config.toml
head_dim = 64
hidden_act = "tanh_gelu"
init_std_down = 0.0
z_loss = 0.0001
Each number is 500 + 25 x the weight over the matrix's rms, rounded and kept within 0 to 999. Layers, rows and columns count from 0. Numbers have three digits each.

# layer 7 MLP down, 64x256, rms 0.173, rows 55-63, columns 0-255
507496520491507498489472507515467485507492505469501464509518481506454497557488564517490493537468475482514510502521482537503495491495517500552499517475506477540510496486521492548469519528467497493505549503518509507435491500498488511511494501527493517535472508494513460516483456507516504537482433536546515478529520487505501504477508510487456472515534503444495512491458510526540525482498554484481468478551533461511497469531499528494512492440525482474501523594492502492510533476469551525498504495457524488532478476529495506491475527486480481480517514498468530508525506528508512546533501476514488498509495491511509475487466560451499525493475506476499486475512493500523526464486483536517504502518462531513544535529488521486511480496538501487492506492507505483492475489541503
489539503494504496525523477476518527532527481483501554509495504500529456509492481485517490458535506468463497452499484481488554516494487468487504497473482475467514508459506574474543510472505514536502504494523475519496465520505530559514470527498530491523515394488498476512525502456457514512469522482545546515484500498491531514521460486477530516471480544542480539544512485500457477529488487536465540500510477489499496496468483540518501513475533532492442481473532472523487514500533551500500500499511510538486445529522486527499527560521514489459507487505489498500482502538488470499467437465556525520509447455498514519519497499504452507524509462488491509506540501473492482492477510518515517488493515511492450477511486525498492504526507515498505520515520551472508478522454507
484479524496499527484521468495531478494495487486531457546480479533490497479509541506502483486469471523533450514498560491487445496465498472475505519544499447485531528511471517493519506549487517468491477490478543551448520441521494491527522468498510491510509523506475488536510511556545467493457481501481493483521512495515504489467477512503515525522502551534492489517475465494472472567497473539494496496526494498507537522488465508519511536498524508510521520551518500509506509529473473498546506534462475519485523492489513540487475468476509480476511494524521552519449502475497486512478496551484470484523539447545486510506477442498577501488486517471456488521531532490446515513461553521495464498540499505471506507507486471541466464549505472505484481507487497510500492514536494
497482484457506511500485501534486502531505513528512507499508513490527505467547493513499503533495504457495476497476491483482523458525536517466508492509487478521507503471511491562498439529509522493487513498448515517499500555508447486516471512524505487493517480516490498490514489491542497493490526504511485496483472517513501523479514504505515503481478484522531473524505491510466498476502490563503498482477486445515498520534478482484518501493511517500485470469505503535502500489461494483498508493498502447505463493472529465479504497477485528495475482520475526474502487494488544512484501531509491446504492533501492499537475484527477479474477523513495492525523510526493496449503518496468506485478501506544481484540525501532543502503535508470492515504506479509496498557470494
494468507477503488509552523516497490522491515458489509496457485500502511487469506541500480475486466488516527521493511539500549522476488509526540510523495527540478467506530524477475533490522493500532489468523480523468483524554548464522556514526502552498493485482531498462517458496457496499478530535519454518539476477517478510507473537475477509502511472522519501492508493502471538507461478525495496488482448461510508506484494471480526506488476516472498473538539537496517528516507513504498500447525503502446512512501546439504495516469466523458520475494527516552497542455465519514526500496448477557503453485528503492481418532502471513513504443520490535502501522470492514514487496543505499527436487483444490515540508485495453525470473528495479524530518494494458501518533491
490500516551496470524480521510524528545489471495541480484524501502511490477470499483502505497479540509484503491493452481560496497491511491457522471513477496547454487502523486532537481519513501555491510489473496476482508526506470499519469500503457520515517518501509487487504487490494494498475494502494511521514533506470498464516545512476553457478525553553474518481480528543484488508482502539493495478488509528474473536499510502521494518480494494487527488525531492488496500545507577501463473459492501516501480511511489507476483503479501500495502509473500505521480509471516499517532472523469521480515506472500507492468506464505443497485506479519508558519527495519504513482484508486457496486475468506534490511528498521463495515523513541458493520506497488505522443565454518
474467497455491514507472529504491454525466522498495494526478508522477501531495537482496514482483476515548470488521493506494512486480510504471503525520459513489516518463523462524531482489516475505524504469529478528523474518491501441510488521503535513534524456454492490508561538459495484501527504447522505530496470492526503506511472542410482510510488452527493506492494464466541511542456498525548493551454457454562531472500518494482511554480528513502506461477468495499479506520510499503542472488500501490511452498504489447441504486516529520529521423472511473516484501512511509489479519486485504500541503516512492482490461477511499558516503491474512514482484562452483508533533579456482476540503523464537477502474516501470445496446528459467441527506510503515463541514546435
504504512495471509465503505518514482508492524523480515533478483481496520535511471515478517434525522486475507473446501517519540502477484513515519457527527484523502527500509505501489513480489467496482526514478546539462475561540537499500508513511489550522487548491556506552473503515513502465522498539526500436527486482534448490488492540497515519498503524466505478488439567491513493468508512513517482493500460495560492485486470532485519495463478496517526483485490523433539500535499480512482497531488515558477487512494528537502503520463508490492501496517461486417556531495507507505506480510520463488501495489494498498486499435510608507504488536494520455459529582495527493503473480502536484486450464493533548519483487459525547498480466521497505473518490563483512496486437498
503508506515492556525508509508535487519486508530481498502484474489490505517494491493505466449514489457507502500509523486529468477503510486475494505545481518512530514509504478478503499521471514501511482509527522464480552485478504465518527490509523525485508565489522478528498487499502478430562514482487513510489500476496494497490501521472468534488493510507512490501488493480496453474561488499536509525515502451478495543496483560503487450514469488524503520463499467514490520453515481504499506499530495500505558534509525537488476507459549489531560484510481517532518491545558475489503530461469510528507471487476506496484490490555458516533455510495464507548493534504506483484501485503477529499498516496452477462522504541511470488464495500525497498486477452508539509460500502